config.toml
num_hidden_layers = 14
hidden_size = 160
num_key_value_heads = 1
positions = "rope"
rope_theta = 10000.0
bias = "qkv"
init_std_o = 0.0
init_std_up = 0.0471
init_std_down = 0.0
init_mimetic = 0.5
weight_decay = 0.098
max_grad_norm = 0.5
schedule = "wsd"
max_seq_len = 512
train_tokens = 328200000
Each number is 200 + 40 x the weight over its row's rms, rounded and kept within 0 to 999. Layers, rows and columns count from 0. The size before them is the row's rms in percent of the matrix's.

# up: layer 3 MLP up, 640x160, rms 0.0934, rows 155-161, columns 0-159
# down: layer 3 MLP down (transposed), 640x160, rms 0.086, rows 155-161, columns 0-159
# gate: layer 3 MLP gate, 640x160, rms 0.0968, rows 156-161, columns 0-159
up155,095,154,199,208,235,110,177,133,312,179,257,222,267,188,167,205,161,254,192,189,195,143,195,215,249,205,171,205,221,211,185,191,190,235,220,230,167,245,232,183,162,208,239,212,224,228,143,190,191,233,222,149,182,170,255,160,184,279,259,222,292,210,242,216,146,123,171,203,132,161,236,294,200,205,262,198,211,247,235,261,236,211,183,243,166,288,218,181,216,219,165,213,196,132,193,264,169,165,171,140,262,165,224,203,166,196,262,248,151,91,164,244,137,199,222,163,148,157,250,221,195,262,164,230,194,208,197,172,249,211,263,197,193,167,183,128,133,149,222,209,198,236,238,254,250,186,244,218,222,169,190,199,222,237,155,225,201,223,246,218,207
down155,097,255,245,117,158,175,159,194,221,252,236,163,212,180,165,242,176,200,178,161,264,153,243,225,244,194,216,246,270,242,156,171,246,282,245,216,230,184,195,132,285,194,245,235,231,194,181,235,271,166,238,224,167,223,290,224,140,184,230,210,190,176,195,247,218,193,241,201,214,235,153,181,177,151,283,155,253,264,203,149,198,200,241,250,242,152,186,170,142,209,180,178,269,241,259,197,206,193,161,192,197,192,248,232,215,223,227,237,181,157,198,172,211,172,247,224,220,150,193,205,182,282,160,152,176,234,204,146,215,187,227,240,206,195,173,113,263,232,171,274,160,241,191,161,231,140,197,227,197,188,218,211,240,179,305,216,166,126,217,186,95
gate156,095,157,220,214,268,207,211,145,235,210,218,162,244,200,257,232,223,189,236,184,205,188,216,207,228,228,160,164,182,230,215,197,206,151,265,179,202,227,185,242,177,203,194,137,262,228,276,191,111,187,212,125,203,274,263,163,196,131,173,206,152,154,231,288,161,178,261,192,182,185,230,176,213,198,183,169,173,233,279,169,165,225,201,147,144,242,196,281,202,246,210,97,208,197,235,242,187,241,72,249,257,173,251,212,147,218,160,114,227,198,216,179,191,255,191,181,182,209,258,201,223,234,247,218,231,131,254,174,240,207,168,220,197,151,244,119,175,231,311,192,206,240,175,173,168,230,233,149,195,150,173,181,226,215,136,178,185,170,234,205,200
up156,096,217,289,189,195,226,200,207,257,185,203,159,124,155,166,155,182,231,200,229,195,177,168,219,193,192,144,223,248,154,206,205,187,168,245,168,175,174,149,164,184,220,155,223,184,178,240,172,188,227,144,196,175,163,253,168,148,128,216,323,219,131,222,200,168,194,174,218,129,180,251,214,194,282,233,255,240,143,242,247,238,164,228,262,239,267,264,113,163,213,271,217,204,128,262,159,180,220,196,171,148,152,192,234,211,174,281,154,187,184,189,234,207,217,162,248,202,203,179,151,210,147,143,262,115,221,210,220,157,242,201,242,197,211,121,248,176,219,305,132,203,218,175,137,215,205,205,174,218,185,191,234,191,228,241,186,173,189,271,190,207
down156,097,204,261,204,189,225,300,156,184,244,191,162,174,263,237,221,258,199,225,220,143,212,234,158,192,145,150,244,176,246,186,223,125,175,245,178,178,307,259,175,163,216,217,185,149,227,223,224,176,243,205,248,218,224,201,137,171,261,162,257,214,273,157,176,180,175,194,214,241,284,252,219,212,197,167,186,251,187,212,229,235,231,215,248,206,204,244,214,196,136,164,244,174,238,158,147,174,219,123,181,239,297,190,256,170,221,174,154,246,160,255,173,216,156,224,136,245,204,224,182,224,258,164,274,236,199,206,164,152,184,166,175,215,208,168,199,225,213,132,244,176,250,195,251,210,254,210,233,213,194,234,239,219,231,221,138,206,187,206,228,347
gate157,092,106,111,222,234,153,211,195,263,217,146,192,206,186,219,183,184,199,203,182,135,210,188,117,210,201,250,265,204,136,221,236,191,187,216,155,234,188,268,137,258,190,225,236,195,171,154,288,182,194,188,229,207,141,146,146,182,249,217,133,204,220,174,226,183,239,241,169,218,237,150,136,194,122,127,181,241,270,151,217,215,164,243,217,183,238,202,141,190,220,215,214,231,227,244,240,246,212,147,235,142,211,303,174,128,196,190,231,258,156,198,165,223,188,210,237,155,181,238,183,212,114,216,184,125,217,192,173,116,165,218,193,166,242,185,262,201,194,234,162,178,233,206,161,174,174,203,173,212,228,235,211,157,235,280,200,225,211,116,116,189
up157,091,182,226,221,224,203,247,154,194,224,247,176,207,241,252,138,150,286,142,198,224,186,217,179,173,270,163,192,173,194,209,219,239,166,209,152,191,238,207,225,159,222,266,189,147,216,198,200,219,142,87,166,193,194,208,199,161,223,95,226,147,226,207,256,149,165,258,219,181,200,160,186,229,211,251,193,251,243,226,205,196,145,197,245,190,181,171,197,145,194,234,244,284,213,196,205,216,218,198,114,154,180,177,254,227,163,165,255,169,149,197,237,122,270,165,224,246,217,205,221,209,234,214,188,250,165,190,289,248,202,171,172,188,154,238,212,137,221,193,164,225,204,230,222,320,217,203,228,127,235,117,198,168,123,207,168,161,124,126,240,216
down157,093,269,245,207,137,180,202,131,255,210,225,243,216,257,169,179,132,213,204,182,214,228,150,224,146,187,272,177,182,214,234,194,206,177,205,227,263,234,199,229,161,181,217,266,202,145,206,245,179,142,172,175,227,260,201,128,199,250,137,286,209,276,240,152,225,215,213,255,188,208,202,194,211,254,225,279,148,202,227,219,123,240,181,205,200,196,98,192,286,278,250,222,224,159,247,258,199,194,239,178,119,188,161,204,182,240,187,169,190,151,161,191,226,208,145,176,167,263,190,202,230,217,259,210,188,162,296,163,206,268,200,148,165,172,112,240,190,207,187,200,167,268,229,240,203,142,138,192,184,196,158,159,190,177,124,210,166,234,183,178,190
gate158,105,183,278,243,137,179,184,235,237,148,194,142,294,247,187,168,209,174,146,154,224,292,192,211,182,197,206,221,219,130,226,211,177,140,212,143,230,174,209,128,148,203,210,111,236,206,203,192,154,216,233,148,200,198,90,193,190,179,248,249,215,216,228,156,183,185,249,281,180,220,190,227,179,181,243,258,222,214,168,207,148,244,236,235,241,196,179,205,137,204,149,197,205,192,226,128,276,74,164,274,187,154,182,191,170,187,202,208,171,243,217,150,268,220,182,195,182,225,181,208,216,199,119,189,154,234,163,207,223,149,167,121,214,283,252,188,204,157,187,218,262,169,213,271,211,191,190,213,171,241,237,210,216,203,197,262,212,271,229,171,153
up158,102,203,165,131,239,118,172,296,250,162,138,270,154,216,217,174,203,177,178,216,178,210,188,217,236,187,229,92,163,247,201,247,230,173,143,168,265,221,244,151,169,104,201,215,148,146,244,229,222,214,180,220,138,211,199,234,189,204,171,187,142,166,172,255,182,262,188,148,197,182,173,203,177,252,241,188,192,251,230,189,266,233,228,204,221,142,210,280,186,101,263,198,226,152,200,236,157,223,233,130,192,239,251,245,196,161,193,181,196,195,192,138,251,288,206,200,150,214,165,174,217,210,164,223,219,168,222,186,157,242,285,200,245,188,208,281,208,199,225,223,267,180,178,181,187,274,166,201,190,173,162,212,215,225,166,189,296,182,243,255,193
down158,101,192,176,199,222,125,137,257,204,189,182,206,216,207,230,191,190,265,222,186,163,231,198,153,220,108,198,268,110,156,230,204,215,243,171,214,215,203,240,208,146,242,186,245,178,179,229,249,155,202,228,226,193,127,222,232,225,135,174,265,211,163,220,165,129,218,164,216,265,181,239,248,274,222,182,195,337,222,190,165,191,289,176,240,222,212,221,147,219,219,242,164,234,158,233,177,205,76,168,196,263,278,183,210,177,191,291,210,190,121,216,247,166,134,176,194,230,218,210,167,185,226,81,187,188,265,149,220,156,231,190,148,187,163,180,170,198,223,188,196,170,245,212,201,215,242,176,174,207,180,182,201,233,237,153,159,181,187,212,235,243
gate159,099,200,170,222,246,168,219,253,193,159,172,162,200,147,259,176,269,176,245,153,230,129,190,229,171,210,188,145,225,225,220,256,202,180,228,169,177,245,232,208,206,210,214,210,218,224,176,222,123,211,202,216,226,197,142,256,202,145,144,199,206,184,200,247,151,207,255,203,171,111,182,232,195,167,239,188,147,232,221,181,204,194,155,184,151,90,220,245,214,160,184,286,215,204,288,253,189,189,137,239,280,195,239,281,262,156,188,204,227,180,209,193,126,256,208,240,133,144,168,241,235,240,252,142,207,183,260,184,157,268,209,243,139,143,181,239,199,198,221,205,169,235,159,203,108,134,221,186,213,174,118,167,220,143,223,113,232,210,214,197,240
up159,099,247,218,215,154,169,211,235,215,142,179,152,139,133,190,150,206,252,279,221,240,158,219,211,205,232,172,210,145,229,163,290,167,177,206,198,223,206,210,210,242,193,190,174,165,187,270,224,127,241,149,193,182,161,216,255,266,214,144,202,207,216,164,159,200,229,245,170,163,192,264,172,226,218,192,218,238,149,159,181,241,245,171,179,218,214,163,144,186,178,221,221,172,216,230,137,213,134,176,153,181,259,121,230,163,214,199,173,210,96,217,283,186,285,236,269,200,222,260,227,212,161,140,252,226,193,242,270,208,259,206,156,170,196,163,230,199,247,243,162,235,169,211,138,178,222,241,202,223,284,183,164,199,95,153,249,181,165,262,241,256
down159,100,163,227,244,183,209,186,226,253,202,158,199,114,229,227,240,142,245,180,203,191,196,218,173,230,205,150,203,188,126,204,161,220,166,276,240,215,255,219,225,147,207,180,217,207,208,247,246,198,146,198,210,229,193,183,146,252,167,207,194,151,225,183,179,202,159,185,204,195,223,252,242,200,243,141,238,174,205,100,329,202,263,136,162,260,220,162,239,172,242,188,210,259,179,211,207,221,101,209,207,205,223,203,233,275,184,193,205,209,224,186,145,184,157,199,236,229,197,120,196,242,159,211,210,247,343,190,147,236,153,218,251,180,194,178,218,191,200,205,265,120,157,215,222,142,194,189,217,167,204,205,161,240,209,190,307,198,130,226,112,154
gate160,097,124,218,159,183,219,195,184,249,208,207,254,202,251,142,187,119,200,190,202,216,227,183,182,207,187,157,256,177,177,168,203,216,152,178,186,155,203,222,220,189,187,215,189,145,179,227,181,223,133,193,239,222,222,153,205,210,234,165,145,241,237,163,116,231,141,211,192,202,107,210,204,149,239,263,188,248,207,185,232,244,157,167,276,235,261,222,137,264,229,245,200,192,176,136,208,135,177,242,173,249,198,182,220,233,269,190,132,172,174,160,179,224,235,336,135,138,201,261,190,228,214,148,216,242,199,219,198,302,229,144,187,114,197,207,246,202,185,210,263,231,244,232,158,236,216,255,222,275,201,131,212,280,252,177,231,230,219,207,193,223
up160,095,215,157,177,262,169,229,258,211,192,234,175,175,159,262,188,232,172,231,161,206,174,168,218,199,132,166,224,265,118,215,182,162,224,258,207,208,225,154,236,197,198,186,160,212,206,135,196,140,194,259,251,249,245,192,159,181,212,216,152,199,186,133,192,203,335,142,192,220,173,80,215,198,217,228,223,234,198,98,116,176,205,154,165,152,134,209,157,170,208,114,232,189,158,122,168,145,223,164,251,233,233,278,204,200,192,139,284,177,151,178,206,209,222,187,182,151,144,149,254,186,176,226,177,205,188,202,179,222,207,175,210,179,227,239,171,218,229,160,166,190,172,208,157,165,151,204,229,280,192,241,257,173,132,172,167,213,155,172,176,231
down160,099,197,187,220,186,202,180,165,175,120,224,180,208,245,200,194,194,164,248,245,204,137,181,225,187,183,247,157,255,179,199,179,170,214,262,141,156,205,193,212,200,173,255,245,160,201,245,221,230,154,100,213,225,220,194,110,235,275,224,269,200,282,200,189,196,161,246,246,157,199,126,189,191,145,227,314,211,194,143,127,280,130,164,150,212,183,241,231,206,198,254,240,157,237,184,171,177,245,255,227,185,188,168,199,242,168,216,129,201,145,247,188,246,146,182,204,240,174,194,298,196,271,185,213,220,193,223,135,230,222,244,256,153,197,141,218,283,165,230,161,250,118,213,153,158,203,184,191,203,217,176,178,238,173,198,260,231,198,199,254,212
gate161,103,285,193,242,248,172,196,183,285,181,216,178,237,227,203,150,252,152,231,144,191,250,163,179,182,223,214,187,226,225,182,245,198,140,117,158,197,203,157,137,223,191,196,170,159,233,291,209,225,198,217,220,251,186,242,271,205,146,228,154,191,189,171,286,188,108,177,238,178,205,191,143,196,218,169,209,194,301,158,150,242,204,213,251,144,221,209,174,140,140,156,202,220,130,155,192,157,192,213,166,236,202,167,115,280,203,268,167,243,251,180,157,226,139,189,243,217,182,194,186,178,133,207,129,223,154,179,222,273,141,232,164,219,173,262,230,244,169,209,232,197,202,235,215,256,235,161,172,193,139,190,279,201,167,211,153,188,210,157,150,199
up161,103,249,252,202,151,194,185,184,216,179,233,280,222,149,170,251,282,253,146,205,210,277,228,271,189,135,232,212,280,230,176,291,212,200,198,117,115,206,189,220,250,162,217,134,199,155,219,257,180,216,275,202,180,202,195,188,207,217,225,180,284,194,188,199,279,199,96,230,166,204,227,215,265,182,209,111,257,224,184,194,261,180,147,273,158,260,159,250,203,258,219,186,265,179,159,234,209,202,150,213,197,232,182,191,213,194,203,230,207,265,242,164,211,167,229,251,196,199,172,245,203,179,162,204,186,178,138,206,186,181,248,236,216,237,134,233,200,198,187,208,242,230,212,123,119,213,184,158,264,228,127,202,228,178,208,215,146,198,201,238,181
down161,101,222,165,178,171,229,159,173,267,73,162,248,185,179,212,184,152,141,165,282,139,225,244,196,221,209,216,217,218,214,202,211,186,153,176,161,186,202,266,261,297,124,216,191,185,199,159,231,231,226,193,285,262,233,198,151,180,162,233,192,206,272,224,174,117,110,214,178,169,194,236,202,183,203,210,189,211,272,148,267,161,144,240,194,207,230,196,194,210,200,179,239,185,142,115,209,176,203,222,219,184,255,181,212,217,124,197,233,146,170,238,185,220,194,208,200,248,197,194,177,204,156,190,207,137,332,176,225,235,131,153,139,172,203,168,166,234,152,122,180,174,234,224,188,243,177,183,161,184,155,150,223,235,176,251,182,146,189,174,157,164